config.toml
num_hidden_layers = 26
hidden_size = 256
num_attention_heads = 3
num_key_value_heads = 3
head_dim = 128
intermediate_size = 1024
vocab_size = 1024
hidden_act = "gelu"
norm = "layernorm"
norm_place = "pre"
norm_eps = 1e-06
positions = "rope"
rope_theta = 4220.0
rope_fraction = 0.25
qk_norm = false
attn_scale = 0.0884
bias = "all"
tie_word_embeddings = false
parallel_block = true
init = "normal"
init_std_qkv = 0.0352
init_std_o = 0.00399
init_std_up = 0.0352
init_std_down = 0.00244
optimizer = "adam_atan2"
learning_rate = 0.00134
beta1 = 0.9
beta2 = 0.95
weight_decay = 0.097
lr_head = 0.00887
max_grad_norm = 1.0
warmup_steps = 236
schedule = "wsd"
decay_fraction = 0.684
decay_shape = "linear"
final_lr_fraction = 0.02
batch_tokens = 131072
max_seq_len = 512
doc_mask = false
train_tokens = 925300000
max_steps = 7060
dataset = "wikipedia_en"
Each number is 500 + 25 x the weight over the matrix's rms, rounded and kept within 0 to 999. Layers, rows and columns count from 0. Numbers have three digits each.

# layer 23 attention output (transposed), 384x256, rms 0.0591, rows 336-383, columns 0-63
470453456503503493474517507516540464508541497523469468490481508530490490541458444505481516533501523480520488470452553556519490488492464530489490500537514508544499532472443516477474554482510519
510477499503509502500524512573479490489500473519501553456502490508461499527490488515529527494440476496479483464494512474533476511482474522512486490460468518487505468515487477486511487482490517
513547497534525503504507476490523488549507502495565504472455503502456497471492525494507512422476541472485470494498439509490512474490486519526509470520521454493476537511468513474486516507525475
437507470507525498487512512515477500487504487441538504540454489473467486517522493459496474497482479520514472485522500515503509530528514479474497449542481495524532523506505512531536519518476490
462518516482482507503521465476483506551436497499558445495537535559435509462529517508527484509467494510471518526500499495518510497482465530531481516519497496507501486499513526491568512540533499
497490479476509546562537527535471489516531485478534513499519487488478528472463486497475505509472529517486554483514471476475522507512511502509455484507483543525523490489502501489496505508552535
542506503485473462508454492492505516503471549515488498503528504483468493512464506514575436511513482518504483497508458492514541496512483485483536462527512503529496537482525486524505502508498435
472566474483511473482519461493537546530453514508484521496465514482540540551528514534519496532536493521498522478545493511556538511515535513491493513456496489532479497478473469526442465508481428
496539524557519487531497488483570528481511473507526533537453479533518537483519484520574523492514524461516484518504474508501434488458475472508532578475520497532476515530468475523474452513503483
523493459534468521501485524503484511462526483486502510552489476512501551499475479501485488500510503510553468488515477473534541490509531476506491496481513496485535528476491476526521522499502456
493467497523502534488541511545469474507487498503512502562496527506490495494515468500515492495456578520454520486480483555476492543514476531486500468503491534440485495544470489510482523481529555
471518509501554452489497492447517596497481470507499489503511531475523460476556554514505478514558500505546454506546519562472522458508471480515451465476506470503470455488535461545517488492505455
455520529490516550486485483466491518498502495471568488473483460519454486484499494503486534478534485470496561497517517482518494485544509504528472531522511512523477509542480452497497548528536487
473527466492513453474500551517506502460547509469567504523503516516479483463507498534529491574451478472443484469511463567425501463520431495504445493538497442481482508518518498465506524491531505
570490512474469466499512496515492478485525479475515474494504482509479481501486477487439520539495522482504522477461583496506514480483508517473521486508492520481518540510528489427507520490531501
510470473469505487512507544525528551510491478522506548474466510530538527469517533497561450503511469490522496517493481478463520541492506505493487528497504482509497496474523497578507520532497495
520454475492508495524529484506534485492523516532476556517524442510482476504493518488510490515509472478498478551500489526509469544497494471523538548479524515480485491501507486496455505464445483
492527511529538487480517464510476499495529528483502494461513454475479512500500549561473543441473536528463518511559473543488500515505481475466475562518524438527500508533469522466466443502504443
463549479480492500485514484543469488479544501508525431518489489494522533469558478541498473419510500451496399484487493534471503501530488502512494459522514479529453552505487504529501516502483535
535511486495505487471472538495466476524503488521525478497477530511492508516513536517544529493481518474484479452522495535488509484525513553522546439470517472498529539455537504471547467492500489
504485494511503489487463517479515520516508504520492432490508576496481482497463540518496568500538491525512510455539495480478480516453511542531478505520515499547522466537482465474480506499514528
481520563450496474557537487495516505501524524473523497512552495525462498487476467480509459531486551511498491479464511495482485500486529475517539522516477560473486538481504464484539563562503500
486515500520518482551526536475538507506515487511528471482506509548539513538546572580542514471524508488522539497540516545487562451478515486502495513498495498514503441463468496487517482512501512
512501489518532470533473483505518510490478487507500512481528507467474514549460496461541511522479483499535556462519493513522505568517515495480474510475453534509491492495529487492510483492513525
501483524428479469478517508548454488452498498499522490474523515488487525531496465527494488545494511535492524517511553462480484485503470483509463456521455488543504505486544507544489501508498526
500516504505529531542497461479506509467511499500483526482497463529542507523483528541515509472493507461521560523506510516479542487474493461503453541490506438527476487522494502487499468522468561
483501531498506529513458523494491460492442503492530451487495570479545474506506546540471491520486508494469541478500483493530503508519523521499503484517529508481516521507490511506467535519526547
515496470505474525541513520503508469520542510491510511512500490492468524518499500458497447495490505504471502496526463539509546520470530529518510507535534537484502508486511470510469458439505495
527521478523481531489489476530547493500502459561507505502501543506468521526534537490526514476509474484495468457538472544522485521528503472466492512501515498471498482511505455531483478488517475
515492466515472516471509504512486481517522485499516542483467478441483473530532502521466492469485514546473513459519497484494544496503513534477490486510539538511526491492504462521486506497503443
550532475490507497452463505499515537504507493535486531539499494450504525486499498465517510582505487513517454473462476442533521473498517495474529538519508479458493522543509530535544494486524482
496510463515496532525546508547488518524506491522493490467534514461478479520476475541555507497438512491535504511469518455536489496481467511500492488480475467443452514488490505534484488520494510
490554466491528539504513559472503510507524534510502525488463504502522480444524525546512481519495530544463496505500456485490531496472499500478481483538535457519484479549460540490527520518535458
503477502480528517460469428509529479507524515545524500448536482492440472519500448483432514461503541501477465500504575503512495492514511566509494491523485497520470515480489499506517487511551481
483503469484508477528510507464474514561549519565542478539528563517542496522491517509525456457545476480489515491463492516498519533466495481479468552497469492522494477437531498464528471528509495
497493466466531460508505525464517529518499481542484469544498521509569537487490578484480511544565464493525494498502503542458536499492496464467493522464501519499519459445524493555528479493516488
492471514453503492493533528543501467518493532497542489524504474485478504457492493521454451516491512512498446510530435516470476470524487496545516507523484514527489521493475523432526530510481496
537483571496484517513509498512496474474484519479513503473531488521527473466511481470475518488530484494512527492461525461520476470497488473516509490489517520494492508503490490501502502491502542
479499518475523511459570530466518466451464514511504491471511453534509513545474555523537536495501469498520569530556489450489474474506496488505498511465484503606530494474525529498515487554477507
567471506524464513512468472504473494539484470573530497501518477496486488550424526510531464522516509570479454507516495525482477467499493508515475488514495507500530432498505513485533496540510491
500445501468459469501485521497466470515499532503501499464513523505492527480478506477453490453477533430520470471471513546515501505485483449521464490517476464447507531554502562495483548487503572
542507468539523509494517485482504517519530493492472511504532507482530488515519495511496492543543505492470455526500460474499542531431497525537509506517496494546497508469408511527517486480516455
487478528529505494491465543501480506484505522508515541523525466507477470504506546460471482499519444465524524506510493498444477489517503547510495467545502479459527473485511465394499527530534479
510459498498505500496478533531536515491484477492451457493474488515489524457464499509484505513485483515482507487488542430467545486494516525499504514521501500454489428538543505498497506541476518
565516491540507512553516487518514482498494497492472510524500470515489506494469512480459506491478480503498492490517506475509505514487468516519500506547507529474484500540524535489503472502491522
517549478515490495504499501481515551537487567482519467541503521504504534475480528546516473421533506496497459519451513511507519452468493450514483499548525461495490506512479522498497445485491474
494505472441506486530486494534509477504488496516488491543514492495525523480493463496495519521483472512470509512492467491521494501497486531488520515481501514498472505492537560515505475529498552
500552491480552524522477484482505446480503515485551466494502458484527522523534454446455496536493460478505510525506481432503474502501485509526516538517452515493502486486472537529507471505519508
# layer 23 attention value, 384x256, rms 0.0584, rows 337-383, columns 0-63
544498533517517510504491452522496499505487461482518469484491525509510506466533512484480516515479526521498486464537529487473535528490488528490473536550498525523473522554469455465534526516438481
459496518460456531514512488542516470514475512521514554513496487510485494508482472515502530482480507520476477511529471478509530492524491483491487460477494497449482518516524516525520495504545449
433414527453522517567516510512481521486500488462519503554515512497491501447519467470486500487462523500546499496540527474510477471483463500483492508505497496471530486525542485499463501464481510
471535474530515476509522563475479530544473536477540489510487509500472494478444480487527441505507519520462511480534486518482549464501493474524523509501532497489535479492521481447500496470496517
490533537493499491501521508512487494500516470459576518502527511505499496456547502511482462479509486469479515523489484535530517470473457488511506448475552499518467495518518475449524486538456475
533515532462458507538443480482487508534544483445479491463549457511510493538525504542489496494549500469497482522483546507477540509506478451498476524521536527488468512482476527519528462499499429
476478497498467501547502515501494475485525554553421488450518498479497492498487473490504590477488531536541495506516492476490522570504495461504536529514512516504540536506522532512500524490466528
520478537437490507447535544464528509455479513479500551515520505513511511514488482514490487569497508507502490536482477517527491498474464483482510491515489518481513483494569524507472502462508490
486445514446454495543474518472493489526512505474535500506540523495498471486555514488463532526484466508493523471548514497487519472518485516494490486538514505484518503474476510484525447499571511
478537505507485479497506511515488479511452548470514539538480486505478518482493504479461527497512478478506526489464487527540539494480500502513500481536493499470547505506535473469525442512500514
470444530516528489501508469508513518440552462540498553519541445508483503510496527446531511508495507539472540484537480509511470593492522436498503521470509513457504507570531524495489514522491520
485499519440489470537484539506474502513513533470522546480529516496495503569504459483536503536494510539509508495506477482510541499522468470572531496491494490516546532467547513495474484488471454
483494480488518494502474512486482512499516492435531457579526470508482497504479453510486554549475476501502497481528494540501509502475469525536450503533511526479489488529518480501472483512519487
467433506499478497503501512487462491507485538542505476531495486505486541510503504525533507500544470509480464522493522516515497493512487539472458470487493501507435514464539444486503515524516507
458522480475489531500505541462529504500471493460491529481514490499487495481513453510440469516494466502460486480541514503501486500489542526511510494491505499478544500483498500475541509470506481
492515463473454544505508486515519488512488490441481471425548511484495508505482516483457529494447538515535544498450514497458539418464471509505479532493464475522544493515497531509528496464513489
508451519469498485487491490521536541481478522524480514477509508489531493470490489478527509486485517517506529542491485495507501473512501488508472449462460477506488489516509515476484539523501456
486510478467479502532513531525492520520525501468478442541480480496509495481481481449511540479509473507546510474492496468483472520496551504478499497508461496446536506552486525524461479560530508
515511470508462487487499499508481525487479501552448521506512454509490516487503507531499540541528562520445470491488521489540486546519495502539463501525436550528487539576448484449531483526501509
504512502509519447544517531490536490486430524517528498510527534500532521526500510505535474501495514473490478520481503535544430495526469510537515474460497479523509484492493462512501510462522489
496532529534480493519468532508503499520551529444549490517550492502473531512527484498453510500479454450499475503517472482427484459495526534513501520472523476510476520428549459483509487506505447
459472524524454490474527502506532501456525519535532558474479484517509497478473488476529495467419507517482535504550445513510475518494518509502569510496518492472495496486504528490534508558490528
526513471487504494537479498482519475499512531524557467451471511491517525494527480479501454481491504500499486518534501506490499500502509513422469519472489511503523473437466427482513522483466508
509497495470511497504535499476461497503526475502456511555478534513495533417542481495524467508521482508503506490525567496494534477494491535509485488497538549468497496531523482451431516539456433
496492535489535474500493493497506481464520460537471499525440456501508516489502496550445507447461563489494527532492484551499521493486527487490540498534524521533499563552530505526478528580486470
496546454509489511496495513492496478453446522515529495460503480490511455521502526499495517450523518515479490518432512506556487525533461460511480515532429504515491480470519547512507505534527488
452523455497516503562491495521481526517541486494547491527498484495514505472504476523511496495494552529498524521533509489512537503443496507496482496491442499508502517458478495490497457497527502
493483472497514519542471497517501508482434494523510505470490538500483490522504533499483513528440517464477510525462503496467487554500464493500457503514490460503500465448501538529494492440530491
497475513498479518538482524520448472499481504491479476500518514481488480493485502541492503478542522528503485476513517474498548486544493494510480491514459508447431481481521497566552523490527520
495463487460484521462441546488529472476459515517447457528487491493476495492480486475528473507552467454493468491543524541475480432511496489493506495504561475481518496459529511493518545454535506
520496516454506558474565488495496562521480497458510472540472527520491540476497490548493446495472468484491448518463517520466510527457494483479489499538511472504535469578500510464488490513486458
483551495500546498492503530502513499545497500494523499528503497509479472496466490495468473530503462557484454465526475480551504508506509463525516500528504480425474532553479521537550494472498477
476518480505481472498491535525459503572481537527477512510500496490490491524485491493550515507495485502468484496508506504506518492505536493544472473446533492486515517506532481493484487472525503
518463562456459531480471486455493529505473536474486532497471448505533487473484509526485514509488525469485511496529477487489493475464474487525523529562503499476487504488496540487495540524496481
515498553492498512520510511503554510433520489551533552518463453510478456443500522459506506469490516535517544542505523525509441559493507498517485505473555507491463481500514489460516531509510549
464530505537504482518512464528468458520521478454550553563524476506467470504520533519495497496492477492490483512542494498497492490474452519502519509476524505508508473523508472522511472510523508
496471510517523467477547488483488465496479478469520509536548528512482490514484535477496463531525484497504466516483495511515481486511511493512509487511546463501491523514467520470536493528493495
549501514530542460453543503474481459429567440525477504481522500519500524522492502498483563547477515559490510514468545475540493476488471549478553511477516560534510452491454472486518495500406496
514532478445468485499478507519474516530428489480503520482465496506479509510514512512498483470537436470478526453489557563508495486533501505490473536537540506462486452534496485409528507507524456
519476478560462481530463482476504465505518541518504497487488466510497522577523479524459507517511493505501470536492512488512521524501493517479475486506491438490487480491526471482444498503496498
509513495504516490476520513465520524541479464497524495510523522478491500465452543486487460495526523477535505503497511513519454509502473484494540497533530512548492508547495475487540493490536477
506476492472576520468507478494509590527534519422511512520473480514456497527489488538530511507485524448550522512485526485487484488477471574560518543513460480554476515513491446482479433483453476
518444526496570485490492463473505519513492488543501516504428522515481474554534498499521490453469476494463436509536515531516469490493530509513476511442556503501478528541510481493492526481465516
531484511490459483522503448499485509537526512514545484470484495494449536476509536534481469452464521533473483444522492493503538463505522475458423518495497497506462473484489476504495501560465522
480470457483491489529449528484485539496487493535523478579463494492509461495499490537531475495507527505475473496520486478522500452537491477525492491495527480473450513520477530515494487489520478
519506472456536484510496466479483489519473467520488482456494516476462458470520493522476531481471468527547483473486497479541535483506493509469528512501476495496438522472494521503474540470503517
483492477477515510494525516497488450588589482486506482520426518505479531455493485503481495481444515483524495479511489491473523511530464524523509522504513505553488491451467510488510495502454518
# layer 23 MLP up, 1024x256, rms 0.0876, rows 0-59, columns 0-63
491502488521546498515471483490484443508507523518517501518519493489503458504492500491476501437543531502529525495490443492498520504480531502527539476476468515496503507524512494556482508486466473
517510508512527476471538497496457455484482511496509478534460469492486509518513493511514504496473525479512478497516497511500498524492500514538500494494487526462507491494523525489488540514523520
525516530526453468501480509504472515489430515502478511528497471531499513503500517497473469495504516518528506492468532497503506478509464483493514444527485479526520484479497494493457562450537447
486514582559503493491496484495514512523452494508484482533510498499482503497474478489496470545552520517492521507458528471503528497504489478549538496487492510501488482534486491496489507481484512
478502493486523485469486482520474493528529490498495480545505506563449460455478503503485484469506512478491525520491491478552458467483480508533523451490514465487480485515534535517534532514499531
535515488501468478493475501512490456496477510533525516470459487507419512529470459493509484558504507470469518529524512477526470505552499517500462520502479515479502517524446520506504518475528486
528460495496485471496519493504493488523515494508529499537519488480506551488495496547463504492498508513530489500504490493461492556519499463536491495531507466481475506487511503523503486511491484
496507513543494447466490504473515508487521488510498525531486478502492476511546480491481483524452470482505475483510467451512492500524468421479471480506565543539471516474447483559493497528509494
507533486485460506505514499527476514495482496519539452470495461507488543492536511523486472488494557522524479479470491499482470513525525473527499486506533482495493472499504488537490529488509469
491508523475471469493489508537490487496471491571513452487498487517467463486462526476477441509461545548551509544475553511475483487459518490515481508479471486488510498481501532475489507492544494
500547493547476505509546451475528522506476470464528491532522510523462469516533470497522450501523512526521503491498495499506469485516499469484521454502493487517505485513548508546472476472461486
514504514478507547485462468465472531472513511476502486510489464494491479522540503435513508507488494479493465487525544473544504468475489513549551535524487469498477484517464501514523520480481515
518493510530482478468494522484489477501540521520544493479490525524508504489499498482504467518488507519509499539492508501490499513507478515545468508493494534490513516470485460520531483480512534
510493493506514472479472466466481509494450527501528526517466506505504502483540539454509431502470520495502499492477479493507494522526483519514479464558519501505466489491513481511486487493491489
494539487463487460498485512501493497515505485575508505501490490495473524503484498507484519526499520493516436509554522502489487483536513507503473474519530482590522534502429495519548519487477508
503544530482467488483483485493509493535504500520477501526541524542478510470469504504480576510499505525476491553496485506470452524524470578491505470517460512538517520493460488545465534493496546
513499489521449492483497515520535541526516531472494517522491490497507487475493511499515472496530444499545511454477494491497547523468521496485543512534489530479541497442530501451501506494493473
529494481510494445522500513516458499512528519468522445473504515504484515487533433458476514486525523495489459536514504494495511562502499514553512526489431469506533520449489466499472542450482501
510479491528490508481488448527463475502480519481487491523519503487513471515494500498525501515519526485483498513517556496532485542487497496535498505523511507469503453462493465450497513515472504
494457512483548496531480502483501478495468491505481520497492508510494493498514460473462510482486488478521474529472511496491475475549478499528449531497459492527465505482446521541518544520528450
518543513537549498486491470499487475554500515528491447534506484514454486529464493475497491513428482494531533481474465484512451477529501461487538461526495565486479440472503477485454456492447439
483521494503473463504496518479494523524523513475493517456461487522504456504501531486512490508515506494499528515545440523523508486462488424509459470513507539484485479518484514487453515471485530
507502483517478553522555505503482491482510504485499467505479485504493496510497519490535483451521522535563489533510488470436517478484529454540536496497495518496484506529485506471521476524503475
495505517494515475497518501483454468492513514518513472510514479535524512477510509511504499447537499476504459514525465486487491559505478501500507536466500470526589523488553513535490469533498479
466510498516503475505532524498480498480526568507442481501455507524483486500522502464507466462495496540497534528503507515460507527536499533466478464497476483499519469534533469488504514478530480
497490501514467534469549500472521512486512517507481479440496506496488491461553459517501507484478471537504520496538472488447605494505479458510531549533501507494500492517543539517511508493468513
538483504543502480537527506484525501523500489478487491504516500501489483452501469549520543502479499521523506522523519540488509488500532511475542464512473448491496539485508494548520540506477495
505537495479445498463511472492486512506515524475502460503463474484509500529511530496497522534480519467520465537518498482498511509517475481524481441518484536510514517455480513472514482474483490
523513509489501538502512488516462476550519485476535464473490518484492522493508486484506534415498503509537469511497500509474474489526500467474505475533462484527501475468503522525472478525494508
520461512498536487512460530478543496551482509468543519517464458527528476509468484522507512510480520455499475497526511549532509508507504420463546493513496493474499499479475514520494522495522491
530497515502496509464471482486515503570471543486494536510470530508471504508497489465485469477489489523495520481498515495471496509476520526552509514514487475466446484481515525505495535450470465
489474539496480491501527482501418504504492468518506514518473510539475450569517458501526482514492516453495465485474516498495555484514473527523505490517490522534514477478495502521506527461487560
511486518452492511550478486469516537553521471477465512544521501559505542516490482490483498511490492524473508552534465527482542538464461475497490472482467485539501520535496524506537519506562512
517502480514513476496480492520527434549512514504478493471483463496475450504505503495498483509486489502494517515502530513485495515554480497491436512496497466502482496539458517479514540519541546
546507511513461491499440520487511486493460511490510493487488510492534499520527482495526485554523467515548537495458474443490524482529524486496487471498478501499491483525525487492496475494527507
510485471486466475480511485494551503489488486477453503537447472489518489484542496501544478463485538525503511466527552496546515479490498464514517490534507485524548477525487488526513526479557515
519489502522489479492501497484496422497440487516507474469483495512533490500471445506462515547516523466490501507537485529490469524537516490494510527476461539486474498520502518526512555517471491
505501530494500540502468544503492514500543558458462516507507519492507502473483529480518460463479497489528471526491502484470530507484522497516501474552502491526478492522474533498497504485441493
522536483481525458474521447530491475533501525543492521502475518506464495500498499526487536510482474513562488489488504508491481506520516540488497492526473499527524482519499514472527486486486522
489480516514508480528514500470466498512478506489547505515447516506486492534573509531489488514509506532478471478523527538466544517487509493531480442527488502502465509486534496559486514512455476
486543461545478536496477473455526505503495467508521476541498481527509528533525493496482484469509522500496467537493494481538453486519547506467499483474495521491512499510539495496539521498456495
498475523501485465513498468479494500507517514500553515502482494521508502511463484508474473512563545517488477507489506516522502538519490540455470446498510494476465460499499463496476532526524488
524494465478506524527489450484508506539496497484514480525479486509522510539503539543499472475506521546518497520480511583500484461474495474507476533511484447493487483495478498517479504501515486
525495470505485492487465516520516487519541504496550489527488474494479464454495491496487505505499519482508476572499477518489494465488504499480508461529523508505528493494527520459485511494513494
518485478511455474536464480486495465544534475476490496511492479510514492566531501551434516497508502494508480530507483535474484550479525504500465491489543473529496445513486510507497482495537478
512498517537512510511517517480454513498508503487465446504475484510503481523526527527543465490491505481488513480518525530492508506497470466489515470493483488501499498487546553500492482483495494
529544480517510474469504467525477460481515468533527508458530443518445498492515515470507499523508509468502482525539493521507501521544460513524509484532469496528518537492456482520521484484557495
531509543506458526475482511478486482547473532512511505481511487496495485503487526494479533505488508554517490525485461532495487535495485492503499536471501520527513459501516503538491489517470470
518502513531503476516490503488508512468515495523497472480527486509479469555533485475480497436480501487494493454552523506486490495492491537556549516504506510481471501488493524491523498505548530
504509542510471444460486495497410490498491501530513513503530493498501504559552508486504482528478468483536527530541467490481536525508473487473492515507468441496526503511472505500523482492489460
538542537522535511484477485511541506510501463516540511507509470493453470528508495510451478525442578496487550518479486485511528558509478491523493488454489548553491515500509530522520515494511573
501521498511447484482517507502515540530511491528532525507524503497501518488461478461513497495521545555513490491465485498553520491530502476501501426508470514510516468481504511488489530467526541
522472519456492519429494483491494551499493488509499509458467498485538505516517503452478521488495473507521548514495517511498513512513505491514528511503559494537520509534506533502480482474534490
520503501483497487502503514484426454492503534479464505479475476509485477526574501489504499477492467488498491527502451468520485490484483529540506481531465483546457484497492484483475506524513481
498499502504478538411515498494491449523497530504514481499471487517470506465484514462482496480498519477525538488543487451503513491476500523532532493501485514487519523534542506504470492514516497
489501507465469513474484496494456530495490531462514476510492532498503481532540502496500469531488554438532469545518510514510502529470473504518503528480489437500499493482461518475490479515510475
500506511516502484474496493498504513498508487545520502501495500525534477525503492539488470548514473522499516539501461526481497519508498470469487456483535487556490496484480488512470497489489503
502483507541532482519514495489492528514483500465510490505511517473448473511578481502453487488492524520551485503493476531498495504471495489465487502509498450513477465485508497529505480493500486
513526501505486492514488482480478450492486526539510519500482498540499477506475497459500460488475479474532456525516499495514471474495516476517489471540474492529557500515473482491472534524512506
532535504469511473469466478484520511473478515508431486479465479499525529465498503539492474508514464529511514513524540501510495527492512481467498523538508450550523479526495487525479520457492478
# layer 23 MLP down (transposed), 1024x256, rms 0.0905, rows 0-58, columns 0-63
525520490512493506476528536556496517467509517501516480514485525545499512420492499451510559537515522481532552522485507477512537526493545503509472525495467479501521500529522483495510484502494531
485467523508484491462513501508536468505469517481493515487504505482494477489494503549525494495510535534549508520503486459486509490470486505503527523523491510508504498479502546486502496500487494
499503496521500509468494483498481564499511483516519511461517499528522517494507525504480524442493534506511496545464475514467488478460465451491460506477534531491507472521463437504513530466496467
496451501465493491509484529501484501489546482479543487466539533526493521489544508526501479510495563510478477520501484502452505491507520489488524501500501445491547490462468487498495505520468510
464508537528483512488479474542466497545457531469492484500501539510514533488473559533420516484492486533515524508474502491507505535507477498514518551509507508498475498529490476467518477476457534
493537477531543529503498522477496539515526474509489516518519506502494495478530532539526473455486565511517496487525508525490504479483483463483543477505493478470483511502500481490499475530496503
459519493478503524478500492497490488475502461553517469517481541562496486499452533525532527499521499513534538478498478486490502534500521486550514494449490487488477530510487477501526475520499459
509511505499547478512526529536507497461508492514526478477512515489530501487483491529510471513518522484502494494496534551498482495529453476550505503575453470479529520515534501450476515501478471
483480479479501482567532479500485504511488470488498515495490512484501454496528486525508482508476532484504463497569539476475535485446479461560506438452512513484555454525501503458504505474510517
503499473477473533514457496507480522479486479479504487490517465482528511500501514471535513481481487491477454498536551512432488492483437472489528537533544519489490474475420480488495531478516495
537530491528490505479490472493515542511463477495482501485509519508499509484564562494540541487556466496503499492493488488534528484473542506501494578508510489483509495504507477488511497460471464
504491526521511485464519537524528484519474489510472517493513487522504517496510507522461490460518511497462507496447481488483520496471509518514501506533499522509462467493485498473510493513509527
476490484476496521482469518486463532498474504525477510464535508471507530507537477511500521493512476489470473470507517502512501470529510497524496515471466547501526521502495518503461535507520449
463475466523466519479504495519532487478524530505466465497497526568522505504494472504542492506514481518484542479454515498511481549505497531506507512480472515482529509504476501529479524515543492
493449535508503493519520466505563491502516523473504470539471497538559456503500483497534521489530471521495529527505444475507506532451499529485496481522479528489501519516511526473449512536505499
463470494484471485473503490453508491482545504518482541541477498516481478444474538520494477491476443504502543496495491504526512505438510505518426531483542522523556438510525524446486468506498458
493537503455525479508477524456508477459482498518500473465495490561487510530486518503538472523484506501497496534498517476458492528439516474514527487482485455472538481499451523472539475479531555
522497493498524536503491479498513481467488516483508525531505511477512460512496467490504506546488508511468502501483501517484506457468523560518462499505524485491523537526471496483529472495511492
519490457480491524506472465474504509516521499543515519492518489492527530456492505461475522520506503542522499499473435485491504489500512498515479465511462495472570498473482518502500504520490499
451501520496534482516488499523473497519531476427475482515513507502501466480504496505525483450515462521465523565540533507484485545526500527489516495527536510520497537514454560477520515467513494
472458485538461508461514506504510495502470534465474484493521549508505497511476462500524466538478481474506499480506489518522532502519541516515486505515466525454454461541493509523486549487534502
505489485520484492556500543482468483496506489484506545480502466464473535456534522481478512521496482523484469485505539518477461502485516533483517499507528487494511537466496505512499475525514501
513434515518508468508459530475462510516488485526512507508485496473514535493467509506472501545446524507545531434523525497524500488548511487539455443479495471515552488482484542474504519487530492
540460515506430524521511489477501509515513516477507533491505479450468508469469499556562459540496520534520505476464471542485498502535475520583519502491520552511482537549486499512532525507475470
486514510563468503467514526486467485507540529519536501500507459485471511501515520494481528476483487522511516518529539481478552497483535540474533506487495536515465513543502536478488509485463506
483482475497509533504456525471487476505504484508529494531461475475478513532488514509515521492460540460506504505519524552511515506460531511515505495491566489532500524527440445463487458494517515
496462524478497499458494496512532488514531466466499467474482489491510567485502491503506454465490499485512511469518500503496514531533529503516476480494560506507479480472511508479498470545543505
502482483480494495482501501442500525467492509490506517470478558477482486507491539474462462478552490510495476461476543539480482477463539522520510528459525463510490498491530475509503494509512532
525522457490480468539523497456454480487480499508535539507492489479503493464477526506484484503474515493506523519515520520491491500487515468482509509479487479460451514475507489506487493472519467
506485515470488504513510524528480496494475499488517521465505485478494477499485490494544431516555457509503519520509515488480526522543460486504514504523481540470479494523542535515521493512451478
506519443519485506510504514522519502459491465501497451489497489513550491463507490522497471516507510520478479489544502537508506470544518507492476470538495504517518523498497458530500447437534508
463495534526513497548502486505526486503494536469466494478471481490467537478497490500474484470546458491528493456479499475514496472475543502466539522510439547495500413480496510496527507526501566
543493509515527492512467497509475477504495527477479508494534529509477468505545486535532462519514456518487483531523519502484506481467492498499469476509511502528523486505484529457536425515534519
489509487473464504544509489510485508507459521501520487553475524471495479493504461502532491521538516487518483465481437487474491442494542486474494487484480520489511515494541510512491557464485481
492537508464459481542516528475512511488507488484517493522482535494525501553443493500492501479482472467534466513529553494504464503481516484473510527493475502447517525476512519464493569530512500
505520482561526467498517512485509449507502523517550518515510545504484483501512491482480533503514504458497531519510444464460501511497475468514507520502489531478516507453491489491501520502501485
527456467511505499477486483543450544497552469520496479471481510486463491521511524481522525511517515559524496473496479475488521446524490525494563452491485516486524498496507479529515497498517527
505490501514509482487451522503484541488463492525505454522486470477491501532535487500500513518479466549457547533502473510508484483485493530484482516484530483470525470436488478490501516494499527
499470508482545481517502514510505531484486473469476520517488480484502516491503474464512515525549486502471508466478495495519527516469497512495535487542516506488496526486493482521503517498472487
528515524488502511519506490490513474515535507500491491508527517497529525483467476486519541548485536486493504529496462441529500554512514503527519520508484486503500513492531498492503505435482514
432467502464505500489503532503468476500492475482513545486524498543510478471483501493507480495513510533554488522545493456481502494449486488515508473490501498513526504463502511536544494500557506
470467522499484466530492476508474498495537499469496523483503493474477537490508543554519507505496508470484500510494533487509504472475482523492514508450522521490471455506464524476502470476480515
446462503510499483474477479484483505504498488513485506502536506507485485470506472471495522500512486488470459485502549479497519525489544534505528501492527500537512495480522494506546484533523521
461522477518483466530502538474481502489497483532515516475528452540492549503511446483486524513522538535455509463493556506457490503514493452521483466448505454501513487511512503515500493481496488
477524522481475455498454532485485518489489497530488458484480484498476475518497493473520522498545542513490520513511479528522488499479540518495518504469496506454466508536461500466443511515482494
500513477484502485560495521510528552519542468513500464528478494537520502537473479497447554491517533549470506500509485473495461546472521484516494511458508458514479479481494474510507545523508530
516508511524487507495476444488521532500478490486462536461506461457509542533459503515513516455502483494481524531503490533476497511524494504493488493480544550508503474486505477475532494534464512
502509471502518487464514483526496525487510475539484560513477526531486496513465511537536551490489480506520473454513493488489506550515495473551451466466478556491515482500514485554504500516478523
516514522498490506502512511518503462545477497511541506524528461478539430496522468478524484474484460529506506520498515433539507469496461492484492542472555525496538487514511476545487505499519471
549503503507499543503503508493534504491502463463481544508568518424472496460519489544532520471507446497532492510529481518495477503504504493523544496514495494541481526480493508523521495482509495
496476488533447542566484564474536495556454506512506495502481502486528527469505495477508521473492508496493563497526535483521484530485514494513481553514545491541530511473523498481541513494437479
489501469517484507530530563540527476499471475512534543464491532571512455455513466463477514528505486500539446493481478537517519460503503494491490507456537505481479484528480467538527449502486504
516491518478523482476506504516508503468501477471508500496525521431534504522509482514498525525535515473496510522459489541508478498513515505480527515496514475507497502513492472514499512476499470
509513468487509514473501554525507557519536500502508502524486508483500475480469501524515517486446488484495517533479511543522538546494462454509489554473512498479458521502506462514487470498473533
527458495485528485521514510500503527482501480482494535479539517488520487491507529519489501519511523481520494514484452462533498526491483502517503487500523542474469478455483459453495513485479523
481496520519544527490486516497501459487479542507514536514528561488454509529466507519511464476489460487463502536451505460505503508494502487526527542478544516477466533517483534508488493503506532
488500511472497513492510488504473459484466493488559512489517486541473502495518517489513536505489542467480482514500511500467467518519512527467491479491446506516459485481476539490515539499492503
498468477482498508510487502493470530465520530496494510518534482491485517540479517458477504528488491464491481543511547503531494477485488519515476491481503510498508537523514503508497519529525534
470504514487519462468475481537524534505478473480490473478527468456458541520488472504516512508489523511478528498510509529500523537521487500521515458478532537466482497482474549507514503489503514